Weights of a small GPT-style language model, trained from scratch on English Wikipedia.
Size: width 448, 7 heads of 64, 30.3M parameters.
Architecture: RMSNorm before and after each block, rotary positions, no biases in attention or MLP, capped logits.
Training: 485M tokens, 7657 steps.
Each number is 128 + 32 x the weight over its row's rms, rounded and kept within 0 to 255. Layers, rows and columns count from 0. The size above them is the row's rms in percent of the matrix's.

# layer 4 MLP down (transposed), 640x448, rms 0.0193, rows 489-523, columns 256-319
size [102 100  97 107  98 100  93  97  97  98 100 102  97 102 100  99 100  97 100  93 101 102 100 100  99 101  99  95 104  98 109  99  98 104 105]
[[ 51 119 122 131 110  94 131 176 161  79  89 134 162 141 144 160 188 132 116 150 107 156 152  88 100  80 111 139 117 113 171 130 162 214 213  89 104  87 123 202 124 101  78  69 107 164 100 117 109 161 184 107 190  51 135 130  55 136 133 135 149  95 104 147]
 [125 124 104 179  91 119 139 131 149 121 185 114 103 144 131 135 199 119 100  84 161 129 193 155 123 146  88 195 177 212 138 166 120 100 129 166  82 121 192 200 156 168 123 164  35 170 124  86  90 129  78 134 137  32 111 117 126 158 151 106 116 126 168 110]
 [127 128 141 118 137 107 169 115 100 108 174 173 198 124 137 122 120 158 111 170 119 132 118 134 144 150  67  92 103 123  82 145 152 119  72 140 152 178 131 125 136 139 114 127  74 131  99  87 110 127 107 125 126 130 127 112 133  83 107 102 146 139 129 131]
 [ 69 120 110  79  79 130 129 143 119 151 139 178 157 115 134 139 102 130 115 146 153 179 140 125 136 159 138 171 116 130  99 137 126 164 147 138 149 173 143 196 130  60 138 123 111 123 135 124 137 120 159 106 116 189 178 170 148 106 127 149 136 129  90  88]
 [122 152  90 170  99 168 105 122 162  88  41 145 131 161 114 118 154 167 145 130 156 135 146 123 168 125 184 204 144 149 140 131 151 174  77 173 143  83 125  62  52 108 186 164 150 170  97 108 121 161 125 102 119 120 138 138 144 126 123 134 117 170 122 134]
 [186 126 143 145 119 156 114 100 173 162 136 149 179 132 192 114 196 154 138 150 116  79 145  90 136 107 147 118 112 153 146 116 137 155 123 198 155 106 110 103 131 122 162 155 121 146 165  80 129 111 173  95 105 218 120 127 138 157 113 113 100 116 148 151]
 [133 118 140  88 102 153  90 122 173 102 139 142 164 145 200 140 106 225 136 154 163 188 127  81 209 124  57 128 109  87 160 162 108 119 126 130 119 159 129 112 133 158  91 156 128 133 164 117 143 203 165 119 161 111 122 166 208 146 160 100  76 138 140 112]
 [148 141 102 133 117  93 176 144 113 156 202 105  53 164 109  95 199 108  83 172 145 135 107  55 183 131 133 143 104 113 114 187 134 105 141 110 131 114  66 129  99  96 164 142 131 160 123 171 163 192 158  94 160 173 158  93 171 143 119 142 131 156 168  67]
 [148  99 109 162 109 153 171 148 124 135 137  87 112 155 138  73  86 111 147  88  82 156 124 110 100 168 162 126 131 147 144 161 121 119 149 118 137 117  47  79 120 156 160 111 104 117 108  91 130 124  94 147 117  60 156 143 106  99 134  86  72 155  88 173]
 [164 168 187  81  71 138 139 142 159  60 135 116 172  94 106  93 156 202 130  71  96  88 140 117 153  55 129 140  85 144 166  90 162 107 144 136  72 112  92  94 134 122 100 155 130 111 180 124 128  82 138 114 123 145 102 167 127 134 147 121 145 118 120 144]
 [120 159  84 113 133 140 145 115 132  87  82 135  79 154 134 157 126 113 196 142 136 145 106  93  81 135  71 103 145  80 198  96 123 126 115 108  92 147 129 105 120 126 101  96 198 107 149  88 100 164 119 150  86  27  93 156 117 131 104 115 164 135  89 184]
 [142  98 161 110 119 147 153 152 145 101  91 129 194 164  84  83  97 165 148 172 172 105 186 144 123  94 111 154 114 138 196  99 182 134  93 104 121 151 101 110 111 121 162 143 151  87 133 125 145 128  97 141 110 161 178 118 127 141 173 160 113 122 132 165]
 [170 130 157 151  98 169 138 149 168 137 189 156 152  63 139 142 141 109  63 115 123  97 109  65 151 131 161  78 163 132 214  64 112 143 100  96 163 164 140 139 146 151  85 165 131 130 126 133 185 100 148 126  99 153 116 126 131  98  29 124 147 109 164 114]
 [152 131 157 140 136 102 107 150 116  66 107 106 127  96 108 105 168 138 150 142 150 133 114 146 104 149 121  91  74 125 102 132  90 158 126 182  76 117 116 135 141  56 124  64  71 122 146 104 125 101 109 117  88 153 101 190  58 122 114 136 113 104 172 111]
 [104 163 108 100 117 126 112 121  85 136 113  72 139 150  64  96 123 163 132 182 193 140 133 133 152 139 240 141 135 136  71  96  76 139 120 171  85 100 124 154 173 106 125 102 123 102 216  97 178 127 153 125 190 111 132 106 165 124 155 168 121 100 118  62]
 [ 91 108  80 108 107 158  99 131 126 164 159 135 140 129 137 125  89 134 155 116 139 155 100 123 136 145 109 101  72 117  75 133 116  99 113 112 135  45 116 150 134 111  85 144 130 132 143  58 149 119  91 111  94  15 145  95 115 143 116 124 126 119 152 122]
 [ 96 146 123 144 141 137 147 108 112 116  50 152 122 178 144  74 133  67  49 138 163 145  91 199 177  78 122 100 131 146 120  74 164 102  87 192  48 104 141 104 118 168 144 156 120 120 113  75 160 131 104 190 100 154 191 145 125 145 129 147 113 136 146  89]
 [ 92 157 101  88 127 138 136 144 121  89  98 135 111 114 119 152 165  59  26  98  93 142 129 129  96 161 157 136 217  82 130 173 126 135  44 136 101 139 104 122 122 157 202 184  79 182 155 192 111  94 156 127 150  89 147 119 124 147 116 162 122 169 141 140]
 [144 119 158 162 115 138 127 102 107 143 195 110  64  68 160  84  85 105 139 133 110 157 160 123 137 102 152 163 127 109 150 184 140 114 133 115 126 162 214 104  92 152 151 131 122 135 169 135 110 179 127 149 127 157 151 107 144 150 170  99 142  92  90 202]
 [172 130 147 125 163 107  86 120 122 178 136 139 148  97 163 130 163 163 131  86 109 118  90 151 100 181 170 103 156 151 162 118 209 132 148 156 164 195  97 149  99 145 161 139 102 123 148 165 117  82 123 167 148 230 134 120 187 159 131 153  82  97 139 109]
 [136 108  82 113 123 109 140 149 176  71 140 127 162 117 119 152 149  86 138  75 163 133 108 107 182 124 125 111  98 201 179  97 179 171 128 149  58 132 116  88 126 135  92 169 115 154 122 113 159 113 128 193 118 115 114 124 145 126 142 131 211 209  40 113]
 [170 162  86 146 117 122  60 121 106 175 133 192 101 101 124 123 112 149 119 146  96 131 167  73  82 103 144  93 137 173 162 137 125 101 147 196 117  65  80 100 207  89 157 140 150 143 149 100  73  65 162 158 164 149 127 101 126 145  98 113 141 127  91 156]
 [158  90 150 184 124 107 174 122 158 135 161 172 124 139 117  92 145 116 134 114 112 177 112  64 110 123 119 126 117 115 124 122 130  94 136 161 152 153 120 140  78 169 147  67 100 145  96  96 193 176 129 144 173 234 136 149 128 135 116  73 139 122 123 104]
 [158 194  90 119 180 171 136 147  97 185 100 163 109 122 113 143  91 140 133 169 140 121 137 109 167 156 105  99 134 158 122 122  98 110 102 101 163 132  95  93 112 115  83 113 105 150 108 156 145 135 133 149 115  58  97 150 154 120 116 107 139 148 134 126]
 [134 184 126 155 172 112 107 159  95 102  71 119 126 138  96 138 115 141 136 173 153  97 182 164 160 126 119 139 157 146 125 111 154 107 136 158 145 178 113 141 124 124 105 122 149 106 115 173  94 117 122 138 120 241 111 141 147  90 126 135 114 132 136 110]
 [153 133 167 181 110 106  96  99 118 150 177 162 126 125 130  84 133 122  84  95 107 171 113 112 160 161  90 140  91 131 147  94 165 144  91 151 199 151  78 131 178 110 106  89 150 120 161 200 137 131 138 203 120 255 145  93 111 133 112 128 115 107 113 165]
 [ 97 109 161 118 123 190  98 125 119 155 172 134 125 185 175 128 116 143 115 158  98 122 117 108 107 172 158 114  92 128 143 151 132 130 107  87 175 105 134 174 123 136  70  64 121  96  73 111 106  67 157 143  36 119  76 114  70 117 175 119  78 137 132 139]
 [135 100  94 140 150 136 125 125 119 163 124 145 107 124  98 152 150 170 156  81 181 137 136 116 125 147 132 118  65 105 169 124 120 151 171  69  89  98 125 157 140 113 130 136 222 111  95 101 139 124 112  79 136 119  81 101 170 162 120 113  94 110 139 105]
 [129 146 142 150 100 119 115 117 105 119 117 121 128 187  94  98  95 132 127 197  88 159 119 129 209 102  62 118 140 171 140  96 222 115 166 198 143  75 129 112 163 102 134 107 139 142 153 125 130 142 108 137 147 130 155 108 122 106 103 160 128 116 106 138]
 [175 134 101 113 167  77 119 116 141 133 131 136  89 145 127 196 119 134 141 117 124 120 153  88 138 138  78 154 191 122 153 181 151  99 150 117  99 121 126 128 250 120 185 170 123  94  64 141 128 109  86 151 127 137  61 126  96 174 114 145 142  95  82 140]
 [141 107 122 121 117 126 101 130 139 101 117  86 116 107 104 140 133 121 116 105 144 147  95 130 126 127 114  88  99 105 115 140 139 125 127 132 116 121 130 130 136 141 132 161 182 137 168  91 114 128 112 122 181 207 191 156 166 110 121 137  98 110 148 146]
 [ 85 130 104 131 162 180 145  77 127 101 156 142  81 110 149 149  93 143 153 170 113 123  69 128  72 106  97 109 131 135 129 115 115 172 203  93 113 133  86 117  89 110 107  61 141  59  95  75 119 161 113 113  98  75 126 136  98 111 144  94  93 185  96 173]
 [ 84 141 145  96 136 140 117 130 120  93 164 151 172 143 150 100 198 157 102 147 135 104 106  94 109  99 131 172  94 140 162 215  62 165 151 102  76 145 170 114 138 132 144 129 170 118 143 115  90  86 157 159 127 110 148 140 115 131 138 125 189 154 163  58]
 [164 170 115 140 102 121  95 157 122 152 136 136 136  96 176  91 177  97 153 130 166 127 111 162 124 104 134 116  89 175 181 103 162 190 164 106 153 133 101 124 133 117 110 102 121  78 119 144 182 146 159 112 138 239 182 149  80 138 115 100 137 151 185 112]
 [ 71 145  99  59 143 160 114 164 158 126 110 146 164  74 115  74 130 139  99 137 113 123 168  93 126 133  95 120  98 110 151 153 105 134 118 131 134 104 120  88 106  85 138 136 117  71  92 163 108 117 151 114  91  89  99 123 113 119 111 119 124 124 141 135]]
# layer 4 MLP gate, 640x448, rms 0.0173, rows 490-524, columns 256-319
size [ 98 100 105  98  99  95  98  92 104  98 101  99 104 103 100 102  99 100 105  96  93 100 104 100  98  99 102 104 100  97  98  98  96  97  99]
[[138 150  81 142  81 114 128  98 139  84 152  87  85 117 119 103 159 119 110 106 162 152 137 138 112 165  76 164 143 145 137 102 107 108 100 157  91 127 188 169 100 121 127  72  98  88 111 168 156 127 135 138 111 134 140 109 157 115 165 180 141 105 164  91]
 [145 113 125 138 199 154 148 164  81  81 161 121 173 108 160 137 167 116  96 152 114  60 115 133 109 105 137  69  81  89 167  65  99 160  90 110  79  90 192  25 169 142 184 145 123 111 135 174  81 129  74 124 192 135 106 131 108  43 163  68  92 172 143 186]
 [106 158 105 136  73 169 102 106 112 114 134 180 164 159 114 129  50 136 145  89 135 147 113  81 118 179 158 147  72 167 191 177 103 129 138 168 136 162 122 145 129 146 150 137 152 101  94 122 151 118  97 150 139  90 153 146 150 207 126 114 123  76 151 155]
 [ 96 154 121 144  89 199  86  71  86 119 144 168 123 170 133 129  77 101 161  59 116 182 119 142 144  73  94 206 130 163 121  84 115 142 149 161 180 109 111 162 144 168 140  51  88 131 135 145 126  77 152  93 169 188 159  80 120 139 116 100 111 141 112 167]
 [112 125 135  77 103 144 119 109 128 141 151  90  95 145  86 120  83 109 114  97 106 153 143 144 183 101  90  88 135  92 149 115  76 122 157 107 140  88  60 131 152 131 100 112 146 103  90 117 131 142  95 129 200  86  87 136 104 212 107  99 103 116 122 113]
 [120 119 114  36 157 110  62 150  98 140 183 116 161 128 145 169 111 158 115 107 104 100  75 180  95 100 150  80 151 179 172 121 102 110  55  54  66 163  83 130 123 141  97 100 127  73  72  89 134 130 118  95 117 132 124 103 123 118 146 131 113 114  79 151]
 [103 114 182 129 140 103 105 108 121 142 138  98 158 135 126 123  69 118 149 109  50 136  97 103 115 121 102  77 171 157 132 124 108 178 151 204  74 169 121 165 157 120 105 109 159 117 149 128 131 178 152 131 103 100 172 170 104 165 127 143 130 150 108 161]
 [ 64 145 152 129  98 114 178 130 120  52 179 143 135  83 141 146  51 154 117 115  60 143 140 119 167 177 133 171 136 161 188 119 157 135 106 168 144  61 136  84 168 147 137 163 109 192 145 143 148 112 153 135 147 116 169 145 156 127  99 181 143 135 125 157]
 [115 168 142 138 141 156 120 125  68 109 123  64 195  97  90 149 152 123 163 119 159 135 122 121 120 150 171  19 185 137 116 151 133 147  95 140 149 110 119 103 159 162  76 106 120  82 181 156 174 137 112  97 133  95 123 119 157 112 124  79 111 168 198 107]
 [129 178  82  94  96 182  68 125 119 100  95  99 130  93 145 132 161 172 117 118 160  90 156  63 110  97 188 100 120 184  76 124  93 113 129 118 130 138 129 155 147 111 156 119 139 205 145  62 127 116 141 117 162 158 122 127 130 125 160 136 150 120 154  81]
 [ 77 122 153 135 113 129 111 135 121  97  92 134 159 153  85 107 155 168 103 145 181 155 107 139 169 163 172 226 138 130 125 166 135 150 134 155  80 139 134 103 149 150 113 140 100 111 188 115 139  91 138 121 133  85 128 159 126 123 121 102 149 153 123 103]
 [ 98 163 121 137 121 127 161 198 132 109 150 112 181  55 154  98 139 144 121 156 182 108 116 153 204  56 144 105  85 141 111 151 128 124 118 159 186  79  73 100 153 133 151 137 136 132 143 126 136 141  92  96 127  77 127 166 100 158 154 130 154 143  98 155]
 [141 115 127 138 117 138 104 131 124  78 190 147 147 124 115 118 147 166 146  61 174 123 177  88 119 166 118 146 132 163 151 157 109  98 115 188 150 107 156 183 127 125  95 132  99 167  99 159  75 165  97 154 118 187 127  92  71  75 149 147 130 159 165 148]
 [ 61 178 138 134 116 109 184 127  95 141 190  90 126  97 150  94 161 197  75 100 130 125 116 154 152 172 209 131 128 244  94 150  85 142 153 117  39  95  84 130 153 149 132 117  82 146 123 114 138 117 103  94 172 107 148 162 172 121 120 146 123  84 130  89]
 [120 113  98  80 130 112 153  93 117 125 169 188 166  71 102 100 149 147 157 124 119 159  91 143 128 104 130 135  88 106 153 135 151 190 191 142 184 137 148 111 133 121 138 166 101 107 118  90 124 109 184 165 175 117 136 106 129 128 125 137  96 119  70 107]
 [ 79 170 156 138 176 133 134  90 114 119 101  88 156 106 104 158 151 166 121 145 150 109 182 149 133 136 171  67 149 154 121 119 141 182 110  40 130 106 126  73 143 154  62 129 140 169 176 175 133 129 157 122 135  89  95 123 137 142 192 172 149 193 161  86]
 [100 125 176 121 141 162  82 137  83 101 178 116 118 129 118  77  83 142  79 112 112 161 134 158  92 125 138 145 179 117 143 198 162 103 131 149 161 162 103 115  86 205 147 144  97 124 120 180 128 156  80 127 158 111  75 148  79  97  54 119 110 160 143  67]
 [163 207 108  91 124 131 114  88 136 198 133 151 134 151 159 138 167 187 134 137 117  94 123 130 136 170 116 129 109 131 145  75 153 132 128 162 134 119 176 129 162 122  59 132 128 133 103 189 106 170 120  90 137 148 172 156 141  90 101 116  65 134 137 128]
 [137 110  78 169 138 129  46 126 140 162 188 104  95 106  92 102 122 120 129 125 168 190  74 117 153 143 133 121 109 133 115 188 176 129 168 134 163 116  66 114 103 172 117 128 103 118 129 115 106  79 172 124 103 123  79 107 151 137  96 128 107 112 101 129]
 [125  35 135 103 133 145 147 140 111 123 125 126 130  94 147 117 126 136 131 129 143 165 118  75 127  55 115 191 181 108 103 172  92 118  95 116 139  78 104 159 141 132 149 146 137  71 111 167 102 186 121  72  63 139 199 222 112 155 122 136 153  99  65 131]
 [154  89 113 168 135 106 103 119 148 146  58 169 149 143 104  94 187 173 100 108 122 121 108 106 150 141 103 101 121 110  69 116 129 165 161 162 128 105 205 151 102  91 129 165 140 108 137 116 149 151 138 195 145 113 147 100 110 150 147 108  76  84 141 125]
 [148 178 137 107 131 105 119 100 114 186 118 143 138  92 143 179 141  67 136 136 151 100 139 179 125 140 124 169 184 173 148 139 105 106 115 104  69  61 126 119 109 140  95 156 149 141 121 159  73  95 126 196 125 119  81 106 129 123 120 105 119 103 120 142]
 [130 160 143  83  83  86 142 148 120 196 176  85  98 115  99 119 115 143 137  78 160 101 123 142 168  99 177  94 169 112 122 100  81 172 153  81 129  92 125 137 141 125 131 101 129  80 112  93 135 102 111 120  99 133 126 143  97 119 155 113  98 144 114 112]
 [109 166 107 121 143 120 105 114 119 141 116 180 155 105 101 147 123 130 132 109 165 159 118  89  66 127 190  74 116  91 121 154 128 178 151 150 154  66 166  71 115 135 132 121 109 161 141 139 115  87 225 134 106 122 152 183 129 144 175 134 106 113 110 141]
 [100 110 152 162 182 150  84 141 132 124 114 115 107 110 103  97 137 132  91  99 166 102  73 136 135 130 153 155 108 170 154 104 154 137 129 171 120 181 122 114 110 131 171 112 128 106 143 116 153 146  72 117 103 123  73 126 166 173 128 174  65 168 131 100]
 [120 100  80 159 152 150 133 105 125 153 143  76 191 180 154 128  94 170  29 160 165 125 111 176  78 140 106 115 132 105 114 112 185  97 143 139 137 124  64 207  51  92 109 123 138  66 101  87 138 192 112 118 115  99 173  92 143 151 136 124 148 131 132  94]
 [119 113 192 156 156 124  77  69 122 128 139 153 177 115 117 122 110 141  95 147 131 118 114 159 131 156 122 125 116 107 109 110 138  94 103 174 129 121 128 155 139 153 116 128 181  72 116 192 112 158  75 130  68 160 146 107 113  93 197 120 101 175 149 182]
 [118 147 115 168  95 189 127 102 132  81 139 141 124 145 158 140 133 199  74 111 122 125  64 124  90  95 103  94 113  94 130 148  85 137 110 113 124 112  84 106 166 127  17  95 110 180 178  84 123 128  84 106 143 146 154  96 124 156 143 145 160  92 109 134]
 [ 63  73 140 110 139 145 107 164 140 105 167 134 123 134 179 126 102 123 168 166  92  98 155 175 101  90 159 119 175 122  84 157  74 127 107 109 155 103 143 184 156 141 114 148  96  49  99 124 115 120 171 167  89  98  98 142 144 135 132 195 153 190 107 134]
 [125 121 163 153 127 102  92  74 141 152 165 139 152 120 134 149 130 123  81 159 118  95  99 131 130  65 155 136 189 159 129 208 183 119 188  94 144 101  69 173  95 107 109 115  81 150  58 185  85  92  83 125 122 114 112 172 110 140 155  90  92 157 120 158]
 [135 133 133 198  80 131 161 133 145 145 162  68 177 108 119 150 154  80 172 122  93 126 121 122 134 131 166 146 208 122 163 142 128  84  83 160 135 204 118 153 134 160 126  66 126 143 144 172 143  91 140 100 117  63 158  99 107 142 137 136 129 110 164 145]
 [168 134  56  88 111 123  89 137 106 168 129 119 125 107 149 151 110 123 122 140 111  74 171 167  99 164 149  96 112 115 121 147 139 197 178  44  79 115 102 174 167 163 197 167 116  37 136 100 160 154 103 140 122 150 135 120 186 129 152 154 132 130  93 166]
 [122 165 164 169  76 108  85 149 100 137 123 140 100 166 126 129 137 133 162  78 134 174 121 167 121 122 146 151 151 121 186 113 158 135  82 132 142  79 129 115 126 146  99 141 149  83 173 108 215 123 187 113 167  73  83 128 106 179 123  58 100 198 102 122]
 [137 179 120  99 136 144 105 125 118  95 150 124 143 141  76 146 190 176  75 136  99 115 167 105 146 114 136 104 167 133 138 126 127 114 123 146 183 134 191 113 181 181  78 127 173 123 128 122  98 112  94 133  90 107 112 137 130  79 103 141 183  68  95 108]
 [147 129  99  83 134 112  86 127  75 124 137 133  82 145  77 100 109 128  86 114  61 128 175 187 177 180  80 119 120 141 158 166 101 166 136 100 193 156 136 175 106 158 108 131 153 144 167  86 135 155 135 171 165 172 128 135 118 177 120 125  98 111 148 102]]
# layer 4 MLP up, 640x448, rms 0.017, rows 490-524, columns 256-319
size [101  98 101  99  99  95  97  98 104  99 102  94 100 100  98 102  98 103 103  99  98 101 101 102  99  97 103  99  98 115  98  96 105 105 102]
[[178 140  42 159  82 155  79  79 134 146 135 125 154 141  94  88 109 124 140 112 152 100  95 125 193 131 149 165 117 111  98 122 153 100 102 174 146  85 155 142 146 118 152 129  71 129 166 155 120 148 177 122 183 133 133  63 161 115 172 151 171 127 178 136]
 [130 159 172  39 117 132 149  76 154  98 209 146 127 140 115 128 130 158  85 123 129 110 129 161 184 167 134  99  83  88  37 150  95 202 168  65 156 129 103 153 113 122 127 112 171 111 171  86  90 116  94 100 209 164 149 157 186 124 157 127 150 150  93  97]
 [111 138 161 113 150 185 148 107 142 168  93 130 123  95  69 166  99 126 120 164 124 155 141 197 133  81 128 147 211  99 130 124 124 137  85 153 132 125 112  95 133 104 129 115 160 157 105  94  79  54 118 144  80 140 106 150 154 147 122 113 171 107 148  97]
 [156 142  99 134 101 148  77 108 139 133 137 105  77 161 129  94 128 126 121 204 165 161 152 160 125  87  95 154 112 126  96 186 165 124  82 137 159 127 117  77  56 112 148 107  92 135  96 128 129 126 153 119 167 129 144 125 158 211 119 176  65 118  56 118]
 [164 128 189  98 119 144 144 167 104 125 133 127 143 137  77 108 208 147  68 111 126  68  77 144 178 125 130 134  80 126  98 107 174 142 121 142  76 176 139 120 137 107 175 126  92 140 129 130 105 164 136 136  92 153 129 135 171  76  97 101 144 150 130 173]
 [217 149 111 117 138  77  87 107  96  95 121 157 152 110 162 157 180 128 161  92 151 164 126 131  19 132 167 101 128 116 162 148 154 118 136  70 127 126 129 140 149  71 138 110 126 129 116 125 108 153 163 165 157 171 125 102 132 132 163 137 221 118  61 137]
 [129 117 108 182 124 122  85 149 121 150 154 135 174  78 131 115  80 132 183 144  91 152 128 185 146 192  91 166 226  83 226 145 105 111 103 118 122 149  80 138  91 146  80 147 172  59 131 146 146 136 136 171 111  51 154 112 134 106 135 151 117 156 126 169]
 [162 109 101 143 142  98 125 148 110 175 155 110 110 156 161  84 136 102 178 108 109 147 167 143 135  99 124 129 113 149 140 110 140 127 171  94 115  93 143 168 119 105  94 140 159 129 139 115 170 143 216 164 126 135 194  71 140 162 130 133  78 172 149 164]
 [ 63 161 155  94 151 183 133 131 112 127  79 140 113 114  74 203 121 177 100 123  99 104 147 104 148 110 190 145 128  88 126  91 141 181 182 121 126  66 122 140  67 122 132 154 162 142 153 147 173 124 201 151 114 190  68 198 110 133 147 164 124  67 127 131]
 [ 85  35 128 140  85 143 142 107 178 144 125 104 134 167 141  68  84 153 140 123  99 196 166 122 137 123  42 159  78 142  99 114 122 105  96 124  62 153 126 139 107 140 100 141 155 163 155  83 136 155 155 133 144 175  94 134 126 161 126 154 134 116 107  85]
 [ 98 163 173 129 131 147 102 140  77  89 127 150 121 207 157  71 114  64 144 136 144 107 129 133 144  89 156 106 213  96 132  66  98 166 112 121 167 145 138 198 113 158 154 120 158 180 153 126 165 109  90 173 159 197 141 104 186 133 185 136 132 100 146 175]
 [ 93 157 135 145 131 125 112  96 112 203 126 119 121 161 153 133 118 106  83  93  63 120 140 118  95 126 131 178  67 123 101  91 119 104 115 129 129  81 136 167 159 162 153  91 137 165 161 125  98 132 125 165 210 133 101  83 121  92 120 100 126  54 208 104]
 [159 137 129 110 125  23 179 127 112  60 194  60  86 121 102 111 198  73 145 150 129  59 123 140 102 111 185 209 132 136  89 150  92 159 118 187 120 144 102 113 176 163 150 118 101 113 107 105 127 228 190  94 170 164 115 117 109 147 120  77 119 142 180 134]
 [130 143 129  52 156 138 106 152 113 134 137 137 103 110  62 110  94 121  92 110 107 163 186 127 140  95 154  82 125 151 129 118  69 122 107 141 144  77 146 161  81 118  76  77  87 133 185 100 156 113 156 153 128 168 131 160 122 140 159 137 109 101 128  95]
 [155  92 144 141 110 165  95 125 100 153 140 176  81 132 162 108 164 150 129 127  82 141 142 116 149 127 134 193 123  76 146 164  83 112 121 203 113 107 135 122 134 137 131 140 127 131 107 155  91 133  80  79  96 133  99 150 135 125 142 125 142 124 160 190]
 [147 108 121 212 160 150 126 132 152 103 100 127 115 138 140 134 143 177 130 131 179 172  84 109 159 147 160 118 141 116 121 135 119 123 173  94 105 111 184 162 121  99 150  89 115 100 119 182 120  88  64 142 110 131  54  81 143 133 161 124 173 108 169 110]
 [174 136 125  62 104 138 166 128 132  78 139 117 142 108 172 131 101 102 152 160 173 139 121  93 112 123 122  83 151 180 108 132 111 161 148 123 147 160 138  67 123 161 188  98 168 131 123 126 170 103 114 129 174 182 131 143  92  92 158 145 179 134  38 159]
 [  8 118 128 152 165 150  88 104 124 100 205 106 174 105 123 119 134  79 143  85 160 164  99 172 140 105  94  61 165 146  90  94 136 130 117  81  74  97 127 142 109 129 133  89 105 149 121 135 133 136 151  75 126 147  93 113  81 123 144 175 175 106 114 146]
 [122 126 177 148  75 132 108 135  84 107 167 145 170 126 111 154 133 116 125 136 117 138  69 132 150 139  81 197 121 186  88 156 121 138 184 115 134 108  63 114 115 120 142 123 131 110 138 170  87  95 178 158  86 131 113 120 101  81 102 118 153  97 114 136]
 [139  96 157 106 132 144 123  70 122 209 117  93  80 135  81 124 138 141  82 157 140 132 105 102 135 146 137  89 143 164  59 105 146  87 135 182 132 107 151 226  80 115 151 130 136 100 143 144 150  85 110 171 103 108 108 159 117 134 110  89  69 135 141  79]
 [ 84 153 139 133 101 170  99 141 108 175 153 118 108 118  92 106 110 149 140 120 179 115 204 124 132 126 142 181 125  97 202 143 115  78 148 137 155 108  35 146 180 135 118 100  95 151  88 230  98 118 135 116 120 139  53 129 128 200 178  92  67 109 114 167]
 [112 174  85 124 108  73 100 104 144 111 126 163 171 111 138 165 167 124 184 145 153 128 136 101 103 115  98 169  96  81 150  95 134 131 137 145 119 202 125 136 153 135 117 115 158 146  87 128 209 136 139 127 217 117 167 148  56  99 118 172 130 163 171 139]
 [ 94 107 132  59 177 121 127 163 107 114  85 107 169 122 143 136 132  77 136  87 110 100 137 152 148 155  88  57 178 158  80  98 168 130 114  41 118 102  82  50 153  58 152  90 140 143 131  92 142 125 123 198 101 115 126 125 102 100 164  96 153 120 112 155]
 [121 128 139  97 132 118 202 104 116 135  82 180  83 163 116  98 120 133 155 199 118 128 176 120  85  96 124 128 121 115  95 149 175 159 163 121 132 127  83 123 140 122 187 166 134 133 134 163 128 109 154 129 102 101 197 152 143  96 128 105 123  90 153  99]
 [122 141 139  48 139 173 167 106 114 143 111 146 137 143  92 125 125 183 128 106 113 156 136 110 106 129 149  63 148  76 135 149 147 132 142 123 168 152 155  79 106 114 110 156 120  79 146 139  74 147 144 134 104  81 156 124  93 145 134 101 120  91  91 225]
 [103 125 175 146 172  97 135 150 134 215 140 166  94 118  70 159  73 157 172 109 129 113  42 108 126 112 121 141 175  95 115 133 133 101 159 106 141  67 118 140 106 136 130 120 153  94 151 126 181 121 142  64 101  81 102 107  83  95 191 134 118  57 169  96]
 [139 129  71 146 143 140 165 108 106 150  73 161  92  40  93 148 104 164 182 149 119 102 157 105  99  97 117 123 207 158  85 143 174 210 117 124 145 115 156 127 110 109 121 182 114 110 139  85 182 122 152  95 107 155 154 138 127 207 148 138  91 133  79 126]
 [174 122 156 123 130 142  80 133 113 158 207 162 166 142 162 109 157  70 160 112  69 195  76 125 175 117 137 137 153 118 135 103 188 114 130 147 111 120 173 111 150  96 141 111 132 133 147 148 134 124 130 127 130 134 128 150 123 151 165  73 108 123  64 163]
 [112 141  99 144 126 170 115 158 114  74 109 114 130 143  69 187 208 130 104 115  90 114 136  92 128  73 209 129  90 155 191 168 162 126 154 113 129 161  93 101 176 128 115 135  55 140 114 164 132 103  73 107 117 172 150  82 174 119 162 153 111 148  94 140]
 [117  61 148 137 132  81 115 111 234 168 135 118 136  95 140 114  99 122 112 194 127  90 115 141 125  68  75  81 123  84 124 203 165  92 140  99 128 172 126 157 126 128 131 105 137 106 118 185 134 162 119 151 169  75 144 115 113 106 134  75  67 123 110 114]
 [106 183 102 221 134  97 113 127 156 100 118 120 188 126 113  78 105  85 107 104 138 149 108 117 170 121 148 132  63 150  69 164 123 166  85 136 142 131 131  81 106 124 162 140 126 166 181 107 114 161 160 165 148 116 155 129 125 135 129 138 100 172 139 109]
 [200 113 126 185 128 149 147 100 171 147 156 121  19 141 131 135 107 101 135 148 191 172 177 136 153 166 119 116 113 110 113 130 189 148  83 154 175  88 108 123 145 157 185 143 199 131 149 171 128 144 138  68 146 168 162 154 141 141 112  81 192  98  86 141]
 [159 139 148 132  77 156 128 136  59 142 105 121 122 100 157  97 128 149  98  12 141 141 139 157 122 140 161 194 150 174 151  79 129 111  74  90 191 141 163 102  68 147 134  99 143  77 112 121 127 111 135  83 171 165  88 129 151 166 144  84 111 107 105 200]
 [100 100 125 113 112 118 132 141 148 161 152 131 170  70 180  59 196  80  77 145 117  99 126 112 141 129  74 115  75  64 147 143 131 142 117 114  84 149 153  94 144 100 206 104  88  86  47 218  86  47 128 103  99 134 117  84 176 126 125  92  81 115 107 184]
 [160 137 133 119 105  89 174 153 143 134 109 111 161 152 174 150 104 149 141 142  77 129 172 173  87 204 130 164  94 136 132 140 147 110 136 155 117  96 151 124 100 151 114 167  86 137  72  85 187  82 177 148 126 113 153 101 126 176 115  65 113 137 147 172]]